config.toml
num_hidden_layers = 13
num_key_value_heads = 1
positions = "rope"
rope_fraction = 1.0
tie_word_embeddings = false
init_std_qkv = 0.0431
init_std_up = 0.0431
init_mimetic = 0.5
lr_head = 0.00318
decay_shape = "square"
batch_tokens = 16384
max_seq_len = 128
train_tokens = 180000000
dataset = "wikipedia_en"
Each number is 128 + 24 x the weight over the matrix's rms, rounded and kept within 0 to 255. Layers, rows and columns count from 0. Numbers have three digits each.

# up: layer 8 MLP up, 640x160, rms 0.15, rows 251-320, columns 80-119
# down: layer 8 MLP down (transposed), 640x160, rms 0.146, rows 251-320, columns 80-119
up251:110134140132143122108107093132119135176096131104160105108110089100116129164113114107147125102110120158111136135131151108
down251:110139113133160146126134106144123135126158112119160135117120128145120136098101097084127123132119124111153104098145122098
up252:116111128143120156139087142128152151116111120099081077164154128120122117085121159088117148126136111112157117126099123114
down252:146090117114159130107129105140085110098142136134114092132128098140160097122127106162139115148176128133105060134140126118
up253:115118074140125129086114122078098108114099097129109094119138124124105112094114106091142131149093141110121138117120123131
down253:086167154140128101127146088128119128103104185151136109118099104100139147138128154121144131122116160148142169173122119126
up254:119135093130104086122137102134154119142107102124178148101118103122109148111126121138115148136119120119180095128137129145
down254:119128123122123147124126135138126137103118103120085090138109106158125155127179139144079134128147104127146155114107092151
up255:123161101145145108128129119132127111112095131116136142122139093133144103125121121116103142150140111133123140141130124081
down255:091132101131142109114130147110132132111148109131095154114115195111128106151123134114103106114110125102135139116103112129
up256:136117075116140104101110099144167101123078146148105132091138149114137105103096144127110147140124125058136119102097111119
down256:119146122126155121125144132144122125139134118116118128112115103149151119170158139153123126096131146128130096135153146122
up257:138130059093140108131101095111152098083115125121130159141119118133109134115138090125119124150161133151141175176099117094
down257:134104137120121149149122089113102142152152124125134134142138133084148138144123128171164106113142168162100080139125160134
up258:106145146111140150098137150135159123127126093112100105103118088135162117133195132137117124145127085127122134118111138134
down258:100111133142140149169168127109142146159132149135113157132142139129088128150105150197107123133136121127138113141126142133
up259:125096108099107111150102128114121111132141169115090144091124130124050093117112144110095151135101111115121110115074150121
down259:135120140121151131125118142120142129130128113122158151113121141113149127171122118166136135145139116126146107170156116134
up260:083155157095140137148076179118140128101121174159101134168117131161130099109126147128101143132117099137069171116151119140
down260:148160074096127084168106143124126140119135120140077165155110073149117070138121136139110154155104117128118136165083143121
up261:096117120149111149113112113094148105122119121095124121146143143148101129102138110104131137143175112108126142126093151111
down261:119149139148094112156170168129108124143114139076141102158046137131092162110078139116126144164158092170134128110159113111
up262:122117069130126142119106121122121121127127148106122139148108086096098114117102133105108167115110125082137165151105143132
down262:098113134158116146138152112145143147109118114126090121113151156131131124148129149138123122185170119154115067094149130108
up263:107151110128142140114119112106147110121114127120111124118137130144162113150126129129154102099125102109104055128153128115
down263:132128095118132093127077101123124087116111131147076149156101108144120132156106120138110108108137175142129100149117124110
up264:129148130091138126097133141093132122121128144111126142134089160113125115133171108138112110130132097138118126082130127091
down264:142110166137124096127155206148131142131143103077117150147138127120155137148150109102115139145064136115184142100105102061
up265:135114063142114175115082136097115112111129089086122087147150129130143092076113141114110155182135106086146171131099100100
down265:127137112127116129140113129137131134130174176145162124159119114135138127146140149174130119074150113166187135133128151097
up266:120128119128174167166146145124172132116125171057133129099124164104126124113122129103100138194148126141112128088117116141
down266:151118106103111084135113139121117099126153144098121094138095150142146141122123162146156126127130191149129135134148099159
up267:093117154160163084142149125092111134104111129152123143113115142124116097130135084159081153110160088147153146118059105086
down267:094143106079154102161095159113172125103152159161117176185104133145112107127105160144144102107090167092157116141128104109
up268:074169140141095132110145113136181146151121153096119107135156109089058122144167132106169142156124124085135148155114083123
down268:154123100139107163102110105114162077145112110124141130150136161144130093085100142136139106140146114162154113132079103141
up269:110127137112152120112120105140106151099126127089128160105155147144120122130133110115146146110106104104151105176127131126
down269:137139171122122144100086167117134127152130142120112139107113084084181115171187157144099165115118154141121149152153100161
up270:124159100112151175117111133091160158132125088137110134141136107128155137125140130138120100133149176120151149149102077107
down270:154133147137132120144084075141169167136126162155164136134114119103134140151148177129155153098140081119115122161161092130
up271:120099136150126151138108122107140135119100130116104113139161141111146138090140123142111161130177165129112123133102144071
down271:133134112127116102134146143133111100142134106125146114140142148178153108149105107130147143141131109108175117091155148090
up272:144146120119145142112102121134110066132110117073076113125152138162098127131128124122141145141100132107104141094148088094
down272:117142119143153130127168109153123135154121138126104148121102139112130162110113148157119159154110108135123145098105126136
up273:125170107149179132139133163131160111126118101117069117111156125165127098129121107142138142142116099097113149099127115159
down273:138123117164157146149142108106086121131109112099111120121149139150153117104141100111168145161103126130145111159110156126
up274:097177140119077150171095112122125108101143168101120133117138142118148073135126140158147117109131095111093084117124153094
down274:152122130109109142119104123093096120159104111139154163091166149142089133113129086156178154176103131143120125145133142102
up275:109137075151143117100117107102148105114115128136140133134118101101127063105172115145158127113107119104145082154157161081
down275:127099116080154122123125090116127125190142119123129170123116114147120138168068123122087139136146131146122113115135147136
up276:135141110114116087104141159115143143119121120151164122142140138163087167136122156149124088148174153134109128140067116128
down276:105132122182101139100128102151137115136135150141109108142149181158127142152083120151156098121149149128186138113104168131
up277:127120113095123174132119111065203145127126167100054125171134135140067143123123111136153130140149125143156143174142124119
down277:143130132104172155132168122115150130094117151115075115184171143157097100159093075106154123138190120123132108121134148099
up278:089159139150118099145110118147110144167133131149140117157121126063148133154131144121145125084110087091139073157145125113
down278:120120100073127123126141178152093132118129110118162100123115134126140124073126144123102139107185132091141133115133115118
up279:107126150142148119073107083115156155153117152099159099134103109100102105086087125126129146116112150128163079120136169108
down279:150137144151156111135136106140122121136089147105141102101160131120180156149129112186156149137115103177163128132134149122
up280:108110091117090130113139114104155134094122137115130150096117161110115133135127106079135152132079135138131143151134139118
down280:096150087085104127151115145148158115102146125149130129176113108097144155153097178136120148162175147133165147131110113138
up281:100136124130144158111103108084116134132115118095135153134181084140118137121110100126105121157111094126159073193123116118
down281:149163140083131128138104126128160133058161129121142119152143099135143145124112160129142104174186113096116142141126111132
up282:122149109112149173145124148129136141113136171102164153119122067110116135139163110166143111125119139110108139093148127118
down282:140119131151142112104138116122151116131152154116125142123117119139115118160157134179153120131181152149136139147130127136
up283:151117123145137098112117121116127122117130122096190118089093112111110154127145071124140142153189154120120130167122151141
down283:108146142168143130123101116112135163115130111188115115161117121096108131130129117092114121109132121130161133091138150162
up284:132130060119109116134101121121106128140112073139157121119166111123130114140159129127091115163110099114150114138132107131
down284:160114161111137100141146172134157172118134138131138141159130126137099127127135122163154115118132166141124177099116139130
up285:125148094141088173124116174121099139129112092109139115133125135146076125144147119112139128127140149108119181114123152102
down285:118144143125156098115115138193133138115116116131131107171166124151117130127116119108125164143115134118120127110143161133
up286:071148123107147125119105159111136113097110120148136168082148133138147113128161140133092127151110118135087130138148121132
down286:146131116116131135126138159115139143119106146121125171128152135105104106155113099113155169121130128131157178119114131140
up287:133108134128104145119099136151121131146129122161116121158100127097084147130133075121116136167141163130160160133126150128
down287:080119146129132112171102146101091124120137195122140162162097095115122123109134131162097123130128140125072174114153103134
up288:133127142157128178099118153120148115116152132125136090155173131140131110084120138109092155167113069129139132108136120106
down288:135126106127051098090121144123171171142104199186133104126158086116113145157161139160132113112121114140117118102136164151
up289:099102117117181133132108150123128137128140084120149124137101148154114131050121128134136137137160138124148134150099173126
down289:140124136120107119157111099143119137175110128123068105126117166133132133119168119152153136158106108176127106153157130123
up290:118129088146110099109148159150128150119115139127145101152137136131108142158097126144115130118118142079171162121116108137
down290:137088129081120147109116112124156192151147101125130122120133121136097124102119144126147135138174090091120124148112166127
up291:112113106153104085126128095136133129153121118097125151137095130127113105159157129157110119090150107109077131122124109112
down291:188114115106123159115113154155151155087146065143142160163176131141130151144144150113100137140106108141131115114139139130
up292:124129124119117068116131144100117085084099125103168157098113142149097141119121129167114115118082153079162106116129142100
down292:114146160170130074126131142119085128126162113100119123142164162129121143178103116142122113140103109107114149127155122131
up293:143149138141097118123123111145155134134105127140136119138140130145107131112156111133101130160123079123147075153130119128
down293:167089091166130150115143115111160157129162124070090141110107147114106156112124102136119149110111141154121130148144127147
up294:124113149105100133096140087086162091120154118117149148127140119145085161098155129127119158106130148094136119156137125107
down294:151131114113136140105151137117108188155151118113108135102129138119165134156126138137116112080141116130141101113104148128
up295:124164129127144162132096140152100159156158143157121170180114128133080119132168162169107126118110108149096134120152104108
down295:175133135081148080139127135126113126181129131100140122119150121134075130131119135122118137151096140111154135135175115134
up296:133075090173097105121128128138136158141096152133129120118121154118105164140154109112126123125102082139166127180122123081
down296:131123132119149126138139156058152135129150097167151141130107168147128138157121126136121097149161119143137112090163115162
up297:096116097155131125095104150127146064113063113105130100130153092107100137085121088122103137151160157104125157138128129112
down297:184129113123130172104115108154157131108130144130119155141083158114125168105111134174145124092122132106118109107153113117
up298:118120112184142107128077105117143098110151098115146130158133123138168096162144160149125125121107130145122122094144131106
down298:150144111135106124108163126110133128153126117149140132101138155144133144099113118136193155132111115136092126105143131150
up299:110152130164089106127131086122119110103113115111094116114143144147107137142106154127091082161134109110142099113156128120
down299:150133123099120116150132123111139147112164135131159151130149106110111118137118137133166151133105122158146085140111163119
up300:101106116124156099137130143126128095091125106155169141124102128162141105091127158164139138156143108148107109118128133090
down300:163124113115125138113111126137116095129155141103094137117150137113138131141112107141142143113122127136095156112115133127
up301:137127114113136113136160100112155128102114128111144146128119113104100140088121129117148146180127154111134167154081112123
down301:125107103155147106114119157144127136084132103111142133163147135154131137148107140127098124092154124147145113117161085142
up302:136115102120094127142152107137165083146110141110108122119141121132132101139100160105118146120116112127116174108125118111
down302:169168123119121111147114104130139133176152142142134083099104146137135115150151118157131144083146124138131096157113147112
up303:111122141158110126126129111128109123109123079116111079146100119099105125099118146123124152150128109077125174121095113136
down303:124127142087167098149068133108137145155139109132100115126152146123139131165149145169140153174135127147142095136139076125
up304:115119130149108085136097135091117116146109169139084146156103143120117132129166135155122165092110116101120098132145137101
down304:124096151115121071172098093160072099103147127119131132086148139100065132094134121163090096126125095153078131166176152111
up305:082181125100140141150107116120118171150110139162093119138162066124143079116150125121108148171163073129096099165136114152
down305:163105129151147171142137151116125163116120115146146131131180149176103158142164108117125143152117115124128075149137099143
up306:106108150163161102139107113102136128164114148106168147148082152133134118126136101114096138132141108161131131161144176121
down306:079177093145149134123134171155127133180134082128130135118120118139155161139118104103131177143148139131137133107166112159
up307:145157107115132128144093137076174093103134112147129108122115138165085127113116135158126113127132173109061095172172113113
down307:120126125137106108100094160141132119117080108144081092095079132143091123158100089139147120084118116102135100108130086146
up308:115139136171105122139081102153122157145126129114128083124097101086142142112135140131126100189129132148164131135106177110
down308:173121114120132121130096190139153141130128115116114112130168142111143151127087129131078114136131125133127131074127163142
up309:121147110153130121138087080119169127141139144099111114133140062131143131134175126126127145160140144097097122116117107146
down309:125125113101100121135128121110159170107131129136139094125142108114146163155121134125086150157132138098129151112139139170
up310:113155160128121098113080125111181127122142153164131144143114085112122092118150133171095127098110119114157155140116131118
down310:165129106087144114128133085132150165114126097102125105124151145132124136103117152094143107150108164114132136095114124172
up311:125092140134125094124130096124144103134110138132174126150132178077129127066111142139144132144157126123172131104143130095
down311:110095106169160091151158139166139123134109108141131078207113134173132138126093075122113138171144147177129181091127136087
up312:086150125120111140136162104108156118140110101146111139120164112132107142149116130147162160142148064093137109156154127120
down312:133101107109156112159089116126068134109168031105140147140148133138207140142156107156109182137136113114087133179140098147
up313:107147124102096132104157143129118063128094111072118140106114104144130133122163138121142104147149127085090132149117185134
down313:129123122116115110133122055126143131145136122130120140119113132100144127120142129164117150131144122131152106151131117147
up314:115118083137112110087144096145162094101165084135157110109146179116137113095171154134127096116128142131091127115097181122
down314:112098107185136111171161158171100118152121105117114122106153145140136148134125151125122139150083110126068101144100121103
up315:127120093137126134102111111053131115146106158101094100096102102118135066144137140143098137112146127107136106103082134119
down315:168144137118121098112120119146121122174102085112122113110157106134147127146098103115172127126159088100132110111162124158
up316:130125115139134094109104093119158130105080152136085110103173154120097126154167121110130185127161156106121160124144171091
down316:137102152133120111142122131183147146081141087116142131123119084131124147101111101110165112142134106158169116147163128137
up317:144122146109171145130116110138124126119112099077114117117125146139102128103130124152117140127122167091143125110130131138
down317:116149125164120147125136131149137131176113158129126141134128141126124134113120144113137110124136113148147118146114129121
up318:104134138150111110098125091127145123153107198112115121161176125132120127135105100145079170147174129132120152157116121136
down318:133115147122135112125112123149137098123136147108106141196144134155133088125134128156147142125139126113109114133153116118
up319:096090143127121200119092057120154107106125130081131150089131110153150128107129123136064194142104115075114107092105125155
down319:100028135138092188175112102114071170130128130119179144127145098111180145112118148126079171161098132103091188090127130140
up320:123142097112080127152117116139109070123125147162117119130193088134133124171123101152122107148141090123142083120111193092
down320:131155171137148150134136143128120146129133161143125113106116156102120155140111132119125124124135138122147116147089134176